Weights of a small transformer language model.
Size: 9 layers, width 256, 6 heads of 32 (2 for keys and values), MLP 1024 squared ReLU, vocabulary 2048, 6.97M parameters.
Architecture: learned positions, tied embeddings.
Each number is 128 + 24 x the weight over its row's rms, rounded and kept within 0 to 255. Layers, rows and columns count from 0. Numbers have three digits each. The size before them is the row's rms in percent of the matrix's.

# layer 6 MLP up, 1024x256, rms 0.059, rows 51-264, columns 0-63
105:099096145156128175136152127100147119119136132088103133114118102094134148128106099134137145181139087129151133077141084110130128157152139189096129139137123192146160140103136070173130145107155125
101:125102123111136119116111139113135146169136142129116120142154138103126106128131085141143124111121127126118107141121100116149120113168118171107165112161135165152138149088118134142098128133151091
102:109097113136126105137154120167126179141100130106114119176075128108134154108088156131120129113086062100154129173088090115076104137100128149140149091103156112114102156157098150148116117103113148
094:140111071154074158156123139129105104154139133169155099130164156132139129097135093136137088148098113110123148105191108146162122132126149129107149157117109130111144148122139140106092145127120100
101:098108145100135138125130162126169105125153086081138145140110141111143130085118116155169094144103126114165119168139128139113153141180139120177127157136117129111131143116136112151150135087104145
087:136132110100100123126159159132084130136119122112158132118122126140109121152105082114112125061099155158135117129160200143117147138143144132111141099129097109145120102119102114122143144172124111
100:113127141159119121154139146144171143143123142136137118158140122140162118145121147073158132096138130125100072184134122092098153148115140125143117138149115130146141130132133150105108148157083178
106:158163119127138069129096136097135126149099104149073122163182090105096131116150119128113140109123123140126155110102125141086130109140110102155126137109120108150175108085123108133130163124123133
083:142133122146088104159135115138119131155140094141143114139110142127130135133099111138093153128101113147130120095112100129151112166141108106152147118151141114137091104095154079162119145152173141
100:094105122102166103142151131144139160138171125137118102119122161130115135172169136124158129106097108095107128180126119128089093176095100163146150106112160145113087130133159094092134145110152145
107:106137105103124144116150132137151119127106153136172106128169069151123179154130123144130160095101150091147140163080122115147151157085116145094110135140168128137142078138083056132074155093152178
103:102149109115129136150115112154153108149106128106136102121146104175109143142088153123126124145092123105107132130130130102112119148135140125154129129098132146126168107127111164108107091111105103
101:151123110099128146146163104130137152143156160111106125105153120131119162149118172146152140136090138118113140168151149152144136124114107126091104159143119161104105134122148113148114103087190135
090:154155145148116124133136134109121136146114145130124131066153129115131117101092129159118071116106122159161117138142137106111141154170145145138151190115153112121159106139100099091155144129081148
100:141112124121163154085119094139118126175155167108171091085130116139156092107126168135097135143147160108164121159167148138076111144140133131154151097134151106141106149091146095135147126095138165
105:099108138097131071138091154139122175119114129094121105110104119124151072130148127152123137133111114114141135144064103157129143140138155119133163156127109146179135154152123130117100128116142166
086:156118124130130132128118077154137120123101115109141133174134127124112113147090146128134106151119131110192106123101091156174111114142117122080132134108134129134155097098109149155144143158079155
101:115096066110133145082143159149198096118124075101110164116127137115138146145082129103143185133145150149115137104084086166157152129128131136080127140094150111135129116124119149102073122134133104
099:070085127150144150133163165145135128123132152099093154122099105154078143141161108102114104148152109103101109101100123120090143117080170145131109115111127123129150108150135148145178104096158135
105:093117118102120145141131166113097159123120124132135137114139078177119107149139176135100161140084139100166090064150163197133098102126114135123123137146129126151160151121139147134123132139151161
097:108121150088095130123124110213132109134108096111117117105132132132100131109060129091160083072138099141108109121124157118107135144143084138124124121109111119121175130127119141114109105094114130
101:093093150118110133071123135061126116078103164100129106160125090143157151112123141150106153119183127137128176103127132089059132119152131100160105110141122112116159124113135124107136117133100145
099:100131137100125098090108151149086153126113097115113102140175129102148100124151119091153127142075108138115140127079127078113168113142140118084130098110140117128168134085158069135132094110127123
105:127129095129143126120116140212090078098147143152124128117135094139151115130145132138101149151081141121163089115079115116127112116147124155119116106181154097130132122130127106092138149173132124
107:143086115090135134122101109092113121168093146136139126123126124108127138102128144107141181141144141093142090089123181075158141132102080161092151103103124152147161153135115099177070119095120085
091:127135096113146136125118083179099105131124128156134116120098112122142098171122179093099133115156149159123115132144101079108149155120131133097136130115150135163162172137134116100124080140118150
102:124127110122155102129133158130139123142117083145110182150103114095123126107128120116165149099123145099143091124143108119108125125124130105159160143106146180160155122113132123139119081110114146
101:149119130102110149154151105091100107085132181121098131093110127094127139120098117160144127142167113139075124131105122112150128116145101155100115161141134127133127079137138112144137108109154132
095:116153117144112107126145101099107161134086131083106141134148113147131153148141131134137113131132144139122164147116181115066136116129087131092107129112094104117163093171127161141120162103156142
105:166132159114142145134151133130133112106147093101197171111113079081134124126155145117102129139112124146161104127091155152112138151116137138138091138090134126176120116144081092152140115093206161
092:091126133124161126119128113179158139126107119130116125094132115183104150111105160145145149159122111107163130110100153155132108180120127146125099151105151103106150080158154117114086144126105155
086:094133119146117118143135070155117107110094153084094134148120103132137134090128094104136124173134077194083139120073158106127130143107131152175115130103127147120144096180142129152119138114171099
117:122122153130105135173153129107112147124125131155145157147119111162088070080128135130128168143149117110091095111169119124147124118123134131135143141103153150108181123075136183109135130128085098
096:142145138133095113071113129165131117156119162127175102134108119144108108136125121144119146115150084132144130105079099113163129094123103136118092118077111132188114167099173096104118149134127134
116:106132139112167128136170169090109160132139126108121149104158129139099180119112168106117135106138142151117177095118133122141141126118099132115154136098120098139188156141134145122112150129159105
115:129120117151138082113113095136158167181118125144108160153115103109158128101105150104179131143088141136151081142143121122144113154170134114115109150137154112108134143137147073139119080106088121
098:147118087136152133108141113149131143165111146103158131111127113168151149129140140120116100140149128112105124114141135115120095118127128146094157121097109139089148129178119095143118163151131106
104:119096144096133147126197152166174099113110138156171162100138114105126177101097115118125100123118134131129087088100104147144106135138132170098150145096091128168068148143100160121095154116102134
102:136133133090142149077045165123145144107134135126163149114103085147165110134079136129115144100098088126119172117125144116087111156151096116124166100114142138129132136103125131135075127137116134
095:103135146147123107091123100144104195159141095151121104142129126136162162147127162114110136152116121134126155097198087151132161157109087086151107150136142093135123113181176099123103122158179111
098:113108144142109155151139144166101095131118141151165083104140113161144118098110132142159176128119120164156102171111082111135082153138174114171187120124136155114132133118135136101135129121128131
097:087161143124153082116112125190124131143142162114152136132123111147168173156161120102123126124133092141101136113126122077153111150151128107092125092103078152144155141123132113129163127164155132
107:130105118098155135116183105132124125150122165111129154093145099142125131182116128122140136156117140114114140162081124129089099126120124099116143127091108090109100061094117099148169111092134128
086:130131101119179140123154096109122075125125115149116177142150147111104103153117101117135155160126128184145108141157149136138121103127074124141121137148137107156134088122146125124118142128128121
105:094123167131134167100114114105136141121095143143120151119142126107126103143091117161129136123094150145150116099110111174124132076140142105115113097132139132131143103119125099104111125155118097
115:144091097109177072130152125180131151181112105147138126124160127142166107072094138127121125093105113112138147142145113091103114103119136116085139149147101128123120105147100146121110109129143173
099:126125098155137156118127120096098140130131170133143110130137071133107104108190152069095135159099143154145127098071127099145114178114141100136096153163117126116140134149116120094168160117138139
098:132132149103119164125157110173102137190147122156122161118136133126153125117097102116118118111109142128180093134104145123158132173155126094157145105130140116113101143127187085112145130156134167
093:120125126115134116139087152157088123120089145123149116093145148100094121108167133142136092120130135124138141102133133122114100121164133151127155116137096108125136094091106142132095116148136091
108:094122149167134127121140171143138161125137172132099085133098135098111112129099148126129118126114125133134136151134074140124124117129120143095120128104097095161112144099114077115133135100062162
107:104118139131148148104124153122126147102104157121062132093097119108172150109092148120119132147127088156105138089109118135150084159122141123146177110134118129119146128135169124141140129121095135
097:114112153116154136145135153132099113175071154109147091152104162144087118146138097128128087125121127178155153158130113145135150127102141137102125137093125111120144143092138121122103106135124117
097:115135123177154142120105101162102138120105103096170115174113089138094158085091143126137129165140150171166141128117131113135127122107161176120133158123150167119121147125143061105151114118117089
095:084111112133103093089131162126103154091103115125099139119116171162097131125093135145201136132151150140095153123153093120121128114089140146132171086135136073123109159125111146132150170117142105
099:101131114092139142122091149136087176134107118082122114162112153083123132111129180140088103130152117183127109136171130113140097157113149133078092139142139149141144106134157141064124115154155137
102:107124185149138107161109132149178178168106153099091090152150145114137130130069152114143129108159120134147083135138141141127092098146113125092156116094130156120118098129140126143159140074097099
106:124145152085103111161126116160169117154110152105141135127126130103155122206116134122144147118135140119166120156139128127117125147087175094101096122125151133153176125133131162119138133112140163
103:155148131093090106114103143197110099135151147112140112130136100095123138144114135157119146124132142083139119124154188137131129117145121144126101173085119111134114112114133174110152169111168146
103:158085106147115107139127128157145124123122123085126149110126115093115165125094158102160096149121109120084116123120075170094130154098176122081172134151170148138143125099111090113138124118124123
090:148144134131134129132158171218144178153123129140085157113129179135154127101123164119151112103138165140149124123147205114124128151155144138121135125119133111127091116123149146151132101110151125
104:160097071093100137106149118152139138137097114143103140098143121130123169094136136124116157125110067106108162091102143164130142102156147183147162130135115164123154149144089108122074123129146146
110:172142145135146129109133104164145128148134141131109097075169128105115102077112119099119124111110133126147090156178073089124147144122106158125115166113130159149122122123119070149137136107134110
095:151141145148093114061089127112099158132097141116164137124101161124124188156154113141146162115100181119124157135149180142141150130095097138140117168105068072179166126160124121125126127124104138
094:171115141142146122148131062117150086129136128167087143105177116141155134088140130125128127125080181148129169127089114144137145141091100162137118113095119091144177115120103171120092109133122134
088:130162123095110135145141120092115112152083166098151115150137095110129151124165159138121145144162151103162112133146121130165127144109095154118132086148091109092161132135096129133125166128118114
097:128152124137163118130088106091175126152177146125078147147175113144093153154114169174152134135112162141126126134109121156154172119125154122109147108125103093154140104127111136138090108137116152
103:147110142124125100141146168093104084111167099132128157100148119130150102116084091154134116145083158162147139144109122136108138128094140146161104158130144102130132141131096071110109101178141115
084:110121136145114150097121166149106127086145151134141118163139077114141125117087103103095119196120129134115136099118102104077146115110127131125119137102121122136186092134119133147135118141134155
093:107073087097145163136158154118136126117099126115152111099173146099143093178093153112179121172120077095122147167113143131092131138127094149134111158147095132124129130112152130131138113138099153
105:122119125109130147139148137107139153149132095132170154138126127107112120090134116145101169080123122141154120118133114147123112102108088157136122134174137097149126133139122150103124177117126142
080:092161114135120129091100125115115116150123142112130086147105141155104155126165162146131157126164101095130117145100164149145119114137107103074108181103130127123119097145176114123142127117138130
101:064102137113118114172107152164075092136099096105110080094139168137081145130106105119142112155109102140140153098146112179149126153136133150141128172127099144104134171113115129143091118132129105
096:138094109123142074123172138124125118158138154098099110165142156138142148106132135168086132112164133091141094117127114059130113127113157144138122077090135111157102124131125115085121143168132149
094:109075098164184114162104121116124137101125156139119115151152131116158147190127130157122164117112106170113149069147166119141146105134100153149154152136147140168174160126153151143118103114144144
091:118129122149108190126155160121108134155117141115123104166132181080106097131111128152118114110124153138186111108168109155130138131104079112151142140161161137143119165130120144122113120154134123
096:096102060137164112127138178141151123144089111115142110095105062128135109138115110159169100158133108130156128099111180153124134119161118136155129114126091173069169151171097095143150142115130147
100:143129162145185153140142156144131148112114117099065134101128103113103142112086128157136152138153111133135131122119110133152126135174155116094159118149130123132163149120090164125115142125090111
090:086130082128120186168155119165120148144142084104160132110156138093140120146131156126118122145119138128168066129151124126103177194152131139148158136086160107136118124134141131135156147120134114
100:106119105110153096088156152135102144170128159124141089097122127100103081135113149135147087120135132118092109116125087149149140141141147133096116122130179123116150148116129133109120102143128125
108:103135185133112129097104143185160143104080214138184085099110112152109102164118104136126127152111156136130156153116136143160086106126140154143152139106143118143123151135117147133121122137109133
101:135111107079139113116080108141145139129111082134145148091099122135142119153103108148104154124082100072099093129176188116119129121148151161093121150122192146143125091158174122117141168156128110
095:148120142126132118123099126132125150123115158143117085153146133106167153142132165091111087167123157124126145105158082142118178095121132130141117100133142158121122096145127156112149133125104128
104:147131115135144152159162107134098094115111093127142144110143126121133163108147123156090119131104146131138153093103169147108132158137134097150108101118123097131124135131113151087123150162090083
107:115128145119100149165151163090113178081156087149144098141139183125151140147087153115125123122117132103174113169141141140103156170115127133119161151144121122159174133126121145138110125115110111
102:136082069122127140145118116178139092117106101130144084145129103139123092136128162114134116111121108095110135154111141122107127135088146152116144149164140135120122152140115139126136189112103112
098:142167147125118175145107099148129117123111146101084182131151127105119140113149108158113161139121076121135146093103192135113130147111127132135121132148128145140097139133100144110152142121166085
106:154107089149142127087132169123128161139139125109164079063153161145151131079112102136145131116138089170141125101145089131099108134155124117124142179125111129122148088130156121092105124106114126
097:081128123071157149118104129146138108147150153137141104121141112086141108125158102143192091138112129142124169111082139106098169183158151091132133095123124156112125129129140110141163113084139098
094:099103100130153124130159145135153138153125137141124112168107120100143135108116153116118151114123131159166097153144152108106177128122152105135173110084101162107116142106125134107117098124117098
110:182102161088151137144078137149149124152080087122131071130126158125150150116125118173105089114094144121137115118166137157149123123143126098106129115095143131147126128146152144138145153106115131
101:103102108127118098131122130167130120134110164108096102184156147102153129133096090117146135137123115131138129137124135123170118104098162179133153087144126157092126064154096114087161111086161125
093:126119151135166132130098104145135137150130126134107151166146107090159117149161113126122127144130182169119114151142111122135141140138109113131131116114106131112160128107110144126147152096104126
100:166118156127072142127156139091135185092119144111126116145107164150135162126111151096102134110127128111145157113126131124125111155129126139128112140136148135159147156157124104132110143105118107
097:112111108163125151160115143152140116126144134119093119105152129133132152108127147118080121108148144228118120109102136160154156136120105093167126124168111085122115120146134098128122133123139156
103:153163116096126138123121149152110126118093131140133116122132173109105105125101089135086185167103147103117178136114169126094112152139118131179117133156123108124164146158160122103127134134102100
102:137132109130134163097173159154166153146146191142130136120101102122124141109117150129139141114102111109072120155129119154127094124162094130077105133126118093107126109109141120127141160113159116
106:101091090138134168090127122137180161119164132131113139187139154092134131121127065094098158138101114168088128102170114129146108150121120167107135132135157170125087109130094111115097143126153128
097:124106144137166129144116119130088126171117156103093171110126142153107098127103121178113085097127114112109134188126153130108116085132136107133134170119149099057108111121091093104106151173161154
094:109073182131122153090147122142123144108118130141137101148116132125117088093138122131144138129172153177147109142117142112105124132180113133092152138116128128112155116129104143119136128085149143
098:158128117093130136089108171161107164151104162148128174144171100156125144077124144081158142136156139101088128134120179182104125115146082117154147133118136105150158116151161120139116096087134144
092:101151164132157121147122138122079125124164150118107117149134125144158143120134112106142090091144135140182063153104158125086115148131140123062123118090093127148091130101110092098115154105139134
097:151110101077138115128099116113158115134181113151148146125155165135149148108104130134108141141063137139152104130116122133148119154097101152150138144104169161169069132066111123148132124141146132
108:184131171101125175137129138127139101126128103121155110173151152142105135135137126146175174107120105113172130125155085154128109141159103142113120154077087145151112132147117146119140139099147156
099:126124095090159122142155096137127101150143135063144130087100145141143100149103123172127108110085142101118121143104107114049116091097162100110138137151114153132159140121138090170090147158107104
103:111095121095120113074127092169149150139069096110172116116159122143146143110119123138152160130108113140114173155105142098134163131127125132132164096096116128116120130173130076132131153150096123
094:141134184167133083104146132085121109159080148130142084123135148114143092132094115126140161156080145110139106153104115127066113172108131121106144149129107163148121135105146076135133089099118111
104:113073169132188143116132113095117180197127124085148102157151119175129057138142128151141125141130113116155116124137113157122106104134129161119105177191101140107140135092146109133097135102146142
107:148140165153129133155162129099105134145152135113115098100120102124138135137132140127149142118129160128181156107094162114132163126165116118122138118142119138138125085112115138098066115162154141
094:083129159119168133155137101107115137153153119089134128135091118106160093141131161123109162118159137131160088136120147086119126130162127152116135217113139129155119116106162119096120166074133160
103:138143119125167117114127131134118136107175119155115145159136143094145139113126134160121117122140106138131155174104172102093139085091135112109105106139152120143175145170178158163128122125114106
098:176122147090175092102106127099110149152079091094137128164154114085158138132119166088130152103118119126161129091086131170098105139123146119147139143152148136159139093121139086153090108157109137
101:158148097142140113106150166122100115167115154110164104155132109131111105087129130142087173129142125165099152131149118116086139128159107074107162124147165132149102132125117103123155136135129134
104:150117136196119092135131098139137163125124141151141175147121148148103133137087091124129120135155149118151139109114155178107122066137127125129140158108130114114205129130141141139131131090138114
102:145091129098154141149129117104114092071134171116128119090113112147138099132138121132123153169132118134144093123144099175123087130150119133142116168159132151184118080183125144125124140151127133
103:093124118116166139157157162131110182143108158162150107120123145107137098110120173118124141144112133099094166124118085126121088118060124130141084144162165121156106131109136134092087116103109153
099:098108116123138158158163092096148143182147125115156108093143141102136120140109167123152113166154143119132177122144083105151137143133089095133142155139135128123095132138146105137113180101122151
094:147164163117135108131110106164125106185112138127126115153121122140073122124106109130116106118113136132107096148079166159081125146107144122165136079110115117152100152129178172176104125135118140
108:178103132168126168159134148171130152136121110137103107169091123135129146104099125116141153124106144177124164163150141146116151121145106133144094136100103096056132163131145136089107125125156127
100:144121128115096115136122130130099142134146095065159085117065165154108125107129164143128106142124122095137132120137125137102114108138124137125167104147105139136115104176091128097107114136150176
108:123154116103135142131147131119110114159111121133128093137143110084124159139120101088157156171130133146151151124121120141116147113077102136167130155110112156110149163170146123158145118090152136
104:163121116149140122128120125107159151116135140119098107126138134160132117134150107143129149115091101104142191094134109139150130142060149101146138119165166108116136153119152099142141130162140147
092:108155113153148111148125114131102147166147095123146143196109142154165119117128137140125117140091150109147142161113123111151123167145129163134079138144128137172179145128113145123133115089111152
108:149111117156126167157140112151134143136146117098134105151114103099170141149142100135142114171119127121124092166154195131153102109158102134124123146079122099154109099139133126066112145162113161
109:082126153106130074125128172148130118123132128166094148152144135124133171142117117130134137154069110136115161107101150140142126124105105115122124140158147082081086098155170149119169164103093138
104:080145113109135111089142126172149079128123155077136156154126095147154110081122126166131129105098161121188136118146101083139092112109125097138105143121147147150140146120127148120127118146107161
102:079101092155138118181138122094167145112105103137140126150177103122133140088106123141120116166110119153160132127120118121160165110143119158158091121110153133108140124116127191087121115063124124
094:125162113119161109157173169136116115127086145089116104095138109114122178136126136127118116144114069106132111116094077173135149110132151128129085100111115152136094132101157142124125117142129088
103:100087110137098114145170124141145139134154138106085101129095117101107120115125108109167135118090107165161087123173114123145105122085134116100145185146069052125171100139178117108123148159084078
103:146097119161094157109135145138183112133094161097122143125099123127131119140098109122141150112106149132164161112150152125135055113165133152095156115076089146153125105149140150131125090094078172
100:078075105092112088110133116122112097172127154133125120131140098160135077161162137117158096118129144139157136107111136146153128161089147149108111179152152130120137108109162108127116128151141096
091:158113118117118136137153115101129104177109166084132120117128111109121150137089164135119113137100147128157107138121097150171122098140111165134134123118147136113161152109094099182135103101097099
101:119123118102159123115143117140161086124156124102082109079101092122177129086161081140114108113158104109150148133130111120144120126116129095154145158119097164105122130149104113105128101108170125
107:128148105108147128124150117107139151170132129093129106142136136156107085085074124117169128179144167142128115097073113138108154134128159163122122095128113102095122104125112108125109139144113127
100:106113107204151129105074148152139130135095145131108109174140116128152111149102123165092155136089108142119107140106104148157115142118097145135112087127131128130150155142082167099112126111077113
100:130103103067115139120158120136125167150123166125048121148086083113134108131185104163127125134163134130164137121122143141111107165116086135125100145140122158146101134156132104093128143100127084
105:105134158120088101150156172098178159103149111119128080171110149078166148118109125101159142088085096104136116107159147108110116083115090101108179145123132139129143106100123116071088155111154121
101:126124108094111141157061119118160147133138162125111150143121124157114135134113118156124153107125188123150174119146156152164118144143115138136160095092130149155085129148099186088099151075116149
103:133158102105125112146089108121163112117118145135115129113116108120153152164122116125111103151119142131124140126095131103135095137123158172120118125088129124151178162131071145134074132139072152
105:120108200109182125158119120102133114091100148135088150147163152115159103094157137152098102142143126075161133116094122135156116080101149118084137089127134102134129118115136166122134143135111120
098:082142167128112173097139121171161115165135108112136121135137136129137132174119147140152121145131122151149120081130137204107152168110100135096113114136164124132096142125147124136121183141133086
097:122131106111117115127116154134146137169118123106110136119117135122124089137097138140136127138108134135106089140138136122138141153154191098164140100127060111137119106124112140154136137105138129
098:146115132144174089068162148168151104165102098130107114104123144098150122132111109093176106159116134108091108164123152158135120142141105151108069094154134128154115144139123149088150131081088107
102:122166083182119125079144136171111125125153090103155063149145159142106114131152142152128117083133139099164161112147129114163121123124077121134179112114105128127128095155116097099152118109107132
109:061105126075123155120129121143148147132101131127104138136094101105139079119127142116169161143137139120146127132085122125167133137115146128158105114132135083125147106129134110130130160109115128
101:122148137106132151088095118118101151166093136134129089113092103129099109125116103160139152142125133166142129129110100102147114171134134122094116145120152136143127153139144127137097142113135143
099:159122122173144108178131133148092140152168086132114122138125125103128168102095134151142148157123166129117124109159144127129113167127129126154152148133122127128103126155087146139130169117128115
094:167118155102129148160123125097136121131141125075118140182137153146145135178133111129120140158150113113139105087179132152129178158110135131152100165134132143164149145130131110132073118129122100
101:099110146113142112129089179141139170084165145098120112092107116067111147148125117113118113127138123107140132122131130104146090207128129113121157155143088166126145087098128139101166157125100166
079:102142126134086128167110107123078144164160172116114105160120134142161140095100130101115060130138068090152118116104153163124100139145152149088139104116159132118100110108142076160088132094096091
099:138110104136131179123138152148138125148106148120186127172105111093113137186069114112145146174155121094148106164124104136105118099104140149124109117093094121143146150210088142148102128141144136
107:118129145164146094130091151117147129119151161109075107129104167109083142091122190117156137154131131108121111153099094143134159095095095163158106107120171125161144140155155158084122132107123129
090:133096125099146096100114134128117149164156093132152101130163144130137128134137146190142113113112117140164128088119176156093126132136083180131083137141122130143105137124132124142131122154091134
108:089112127123115126130138105128141092123103135096118078122148169114112127127125155107150113156077092133125123114138131115110148108086139082138132135111115201165142120148108115107112094132103107
105:103074122142208156146146132125151125134114137134155139129115143110169148128108142140168129129133160093152109089107097118120131156107123135135107118149114159114161130143129112128134150101152095
101:114146098159133161100126144146088138153164121137118140165140144127128098102128089111128134128147097093172115148120158149118112134121108139118130119170122125122144157112107142113100104086149123
099:086102136124144159100172149132156114122064126074118151127146151092095127154131131127128106140139089088120165130118145129092114139082071134124134093100123115094123136105086152126112131083102122
094:122114128106131085133104128157141120179162084138147132112152101111125123136122118077176081107094125126124167100109164121166114136102126132096149114083186124166110153106122164112134134111145132
099:108139137139086075103133117117133086185114156106142150156124148089121119131124110143136123098092105132108153140102148181127094107112114154147100106114140135135147107129147118149129150115155144
091:109133127151098126141143122130115168159092150156136103106096103134155159161170131147088138129136122093150149126169157148125135108146144150112092171126120137132148137134107106105141179146082109
108:164096131145140157145132160145144133065153121148146172178132155120151157134087151117119125114122134128175119140133153125082166116113131149143156134158090170126128117118131106111098141134122091
090:149123126169100104140092102118095141127125105097103132143116136139093150112150166140138148132093141126112149145184097150090174123148142128112114162092138082186113090069104151155112132123107106
101:087184083192115119170116123102095138161131144107117125154137127055111132143090132128148102114139136143140133136130108167099097140103129121119200142111131095127126081144136114138112163122137139
095:171103151086130148107099168081109122142152119115053138136123092113095142109131124109117126137114136124131144154108164136118115128193113152173106155119142127174133139137092109069158152137116125
107:141143114156119128123163124121161106143131122087116099134141122130125105079088106137106171117153120132135071156100153171124132148089103144087170150166096134164147078082151133129166144120144165
105:154110129078100164114093177130174132101175091095141174135067120166098138086121124145126097135124119110129131093139130133121095143118106126093124168072127122137116138116172119144146209148117144
101:134111143117105102148152133141155163188094133129153087140152138145133134144121106085120131125116094158145121153122126119092148147116110099135148140142135147142161163115165089128103099121171147
094:118101124184120136103098167108148080101111203111118080103111136132090120138136121121103112107117163111131093139122110150122127171096120131128137127155111162101132101162170135079176133077119161
111:140132135136142094112165100097127112192122157115105074136108148119124163165128171148108139124109100110139123089156146162144125125123151113135089157156139117143113098119150113106118166101099165
111:130134134117142115152120147159184112147122120110141091094141133089101136172114118088124139126120159146151142104127135134127108160150126105132103160148123093136134116139046117093096106092124172
104:122134146136149155125107132137120164141148114072073122141160130084128124128134158153145088138142095118125163134108115119131097117135122143098118131146155124120156148103081143138153139092116149
094:149074141141163147144115131114152143118157114111139143105153125147132126118112136109102080143103125106115141144128133123137167117132113116084165147119112100107115189083114121179108085094125120
107:150111104095111129130135176096116167184102082140131112154166123138147173129164091084131150134172069088142126171097083150113109157132120134140130129131130135143158110142119120143145125153126170
101:154126156137146064118137127141168125135163159127163136122101122143183117092180119130156107135097118186132088119120138125178130132122126138129142087164137101139127144152108137073149075108141120
099:092104100120108157173135144184141110141131144119124122107106085144158144142108127149142113138148155107154125123154168122157160127119138142089124149123130141085083120131159116117091146114157124
102:132110113140150146091089130157142116138093117130131114118120058140153114094122136132134109150111121137144097171137140099120077101141102117136134149085151156155143126126098110165115132106121158
112:113140133127095083135104121139155127162197123130139116109134145147113101151171122128127079185151141134126137113149102163128133124108154131130149132136164150110125114133148143154128100118144085
109:158125131125115069126097147141099125131098127082142124157128153124112116090147127117136129125126116124144099078133140125106098131144157074175154126106131134159109132099107126116102155139110112
095:111101149158133141145143153170106141175145105094158109109141074105110135122102135167132152147151085145124142080151140114122093143159127123142138154172083166151137158155154160083089132099092101
102:113123126150142129160150148140105121142129135135136115123125106128149152094093139137090111132166103106127133115076067138169106177143094070102136118129080118140181144097136121124131147107127133
101:154082096133136121127142101132139159187131105118125109109105131090141151141139112112120128101125085140147110068154138145159115159103129157110130103092129156123110150160157135145127090113116119
097:135096121115146121095086140142136087145120134128140083103081107153108100128108087092143127105121136095122107114076132153128144129098139121117122094124133143119135160122125110148117122126085109
096:141142124124139131127079159165127115088133093108088141135107112125148127114086106170131159092098112115183107189149086129116121096150070146131112179124152157140156078134116115081121153136144078
092:128133145123140140112111153113094124184164123112148128125159138128155089149119141094160141116144117117112157114148139124163140157103127137118101134154140107152148055103149135143148124092141125
098:147120123164096107124106151156106109151093129144163151108118129163143130145128081132166112108130168155132112113140162157126159092170127133089152158134120123139151142091105142141093146103139092
112:171117124123158149130112144115150124142169150137113082124156124105121120103144115159125152125113139123158126133120142133129119111097131104149124134179125163110162110100131146103162175115143119
097:078101159129136074172156114156160122139143147094179133137160152108144099105056151105177103141128122132136153126139114152150134129155158116123166173164142130137126110126135140117138140129170159
097:155146116097164121109149129107102103139117156125165161130178074103127193132088129170100138137090149120125156113131128146096105142080146158148116118151119134109083120180126129103162128126145120
106:147121108114150156149085139142141095098114157111121141158106073108143116121110098159143154137112138129127177124126169122088130129175094164141175131123136103111111134098162153142073108095105146
093:152125112109143098163123197120138089112164135121142139113110119115146137104118133079074107157138128140146101136131158137130108129130115130119128109114158097142147109113149169136122152087141150
102:084139116121160126148117125154133175101159095146134139119095158105088104169081143126086097135137135129141113106139121099161102163138152128132106150106111149136143095134146148175133155121108112
114:113103137179128129142098131159143118126148144136077134149124111101085111110148149149115102155120097119152112121140083151135144105131125142152113124155143140140098098123059090096134161135118131
101:122094091107105156135144171191154121159102169106113162086183141117140120140146119144112152111176102087107144106116146162113117157115139139140142111128120108148157128103111092100138130139160113
107:184138095152098100103147172163068130130127096105104161120125121105101146115156161146115128148111113133164090160123108146121108133089159132128090136144127138147127131138127125143116153129134154
095:121102134109139124114112144119185171141133110092127160108129134136133162100129150099119123139159119135108124163158109110116160156150120142115064152124103095120142159076120144152184153087089140
103:150131137080148160147141123120154133137134096143055113134141096138134123153080139132147101146153135109156121137128143160191154108160130144089172107126146127102171086132121118123136111141133141
107:128106122163126134155091182133121124137151106165151104108111114115124125126141092152144102134136101083125148131131118141105150125103140141120135148102166145145154085137155117096131153128142113
104:130107101136179128098119125125153151148083158129108135107129117141117143142121119110141167172073123130148145153135122127116141136139143144119143143125102156141116152156127141161133215168118111
092:088090132125144130142161116164108136161115117162116094143122102197105116149123155115130187121102110102154104103094127165105159110148134114133134085125146137126133129163123129145115131138137166
100:126137094134116148125149154149134163173120133117142147138167117126138113138109115138092159114112125111137132145117097130136134127100111088149144153134130092134132111136101142121141138165138123
103:119088142125100125102104138133160120144159153113143146155141134107108128096108172120156096137138119118133128127126145101105089126135156133124099117138118116102172105123089143173160089115118146
103:139128112123086145136157145082119160108149133124104154143099143176091126152182179124160121123111112124118142139144134128124129110152158147116108086134135103113117169175114113140169176104131131
104:147113132102115124139128169143106141120151091120118126108071111148124145070102137150121126112123160082143127143124095144136118118117185163121130097107114127180088129146154106146140131114162154
103:121157172176170169155134177124100116136134128145107123156105161179137120153093103130133176182152127116147115169165112136107169144140152149144130120110114123170176076135133180098137158111136112
097:105059171144142157111115086134147148149092140146125070122110133131122138128091121110157139138080125127134114142131133113111147124094128142142159134099104123117141143101110123144120126100072152
096:173124135123111107102092123154122106141084131162132145099120142076113144155098093080102119125141137138144152141147171138130125119101106211147151151126115112109124168138146128091109128121128115
094:047094109087126158134143075149157117108163104127148139116140150130110137108090108144144160110123149106105163152100154149138138158135143185146126134115157072135124123134095134167123203162150099
090:138126147131108105138114167189113101163113120121136144155136163094139059134113170115153094104111114151142127125133129112191111139138119151131135155097140113185140124103115111149123076127145157
086:115128134107138180128107114111115148190156099138136075124122095142192116153119110133130120126129116104097144143095124151126160082122096150111107137074105131107127099169107133131131167117112086
105:141122145145146145123106121106155136109109084134162116167127122135138085107134116136110126116123138135180145156105141040113135137125100128144176136147108139152112170132155111132165135075135164
092:092073142131115115083120116129131130148119125084123154124107142143141154178155126105150133116125132153159074121131088114158080147150152130110118094132125147145157143133091102117143150075129094
099:130118114089150114135129092133113135118144144149135178160136140129137089143137108119103147145103089087140123108119126111107139166163123138108133156114130087154156141107121131148149123114166151
102:122102071095139117112104174119106133127132105135092118135099134173131126134164122128141111192104105140117146120143110150151132147136083094125124188117157110194129112146163116158139159118152120
098:131123132132121129086143107162122145191090119101142106121112136124140107117095126160136136147107156122126116120140127148116112141141120116158140079134141147115170105145133159131087142131186162
097:137144144120099071103114152118114106113157146113142086116155119115112152088150146151072118144147093122136164124105147134128116123108109141149143121109107131142133130108115103112130115144153203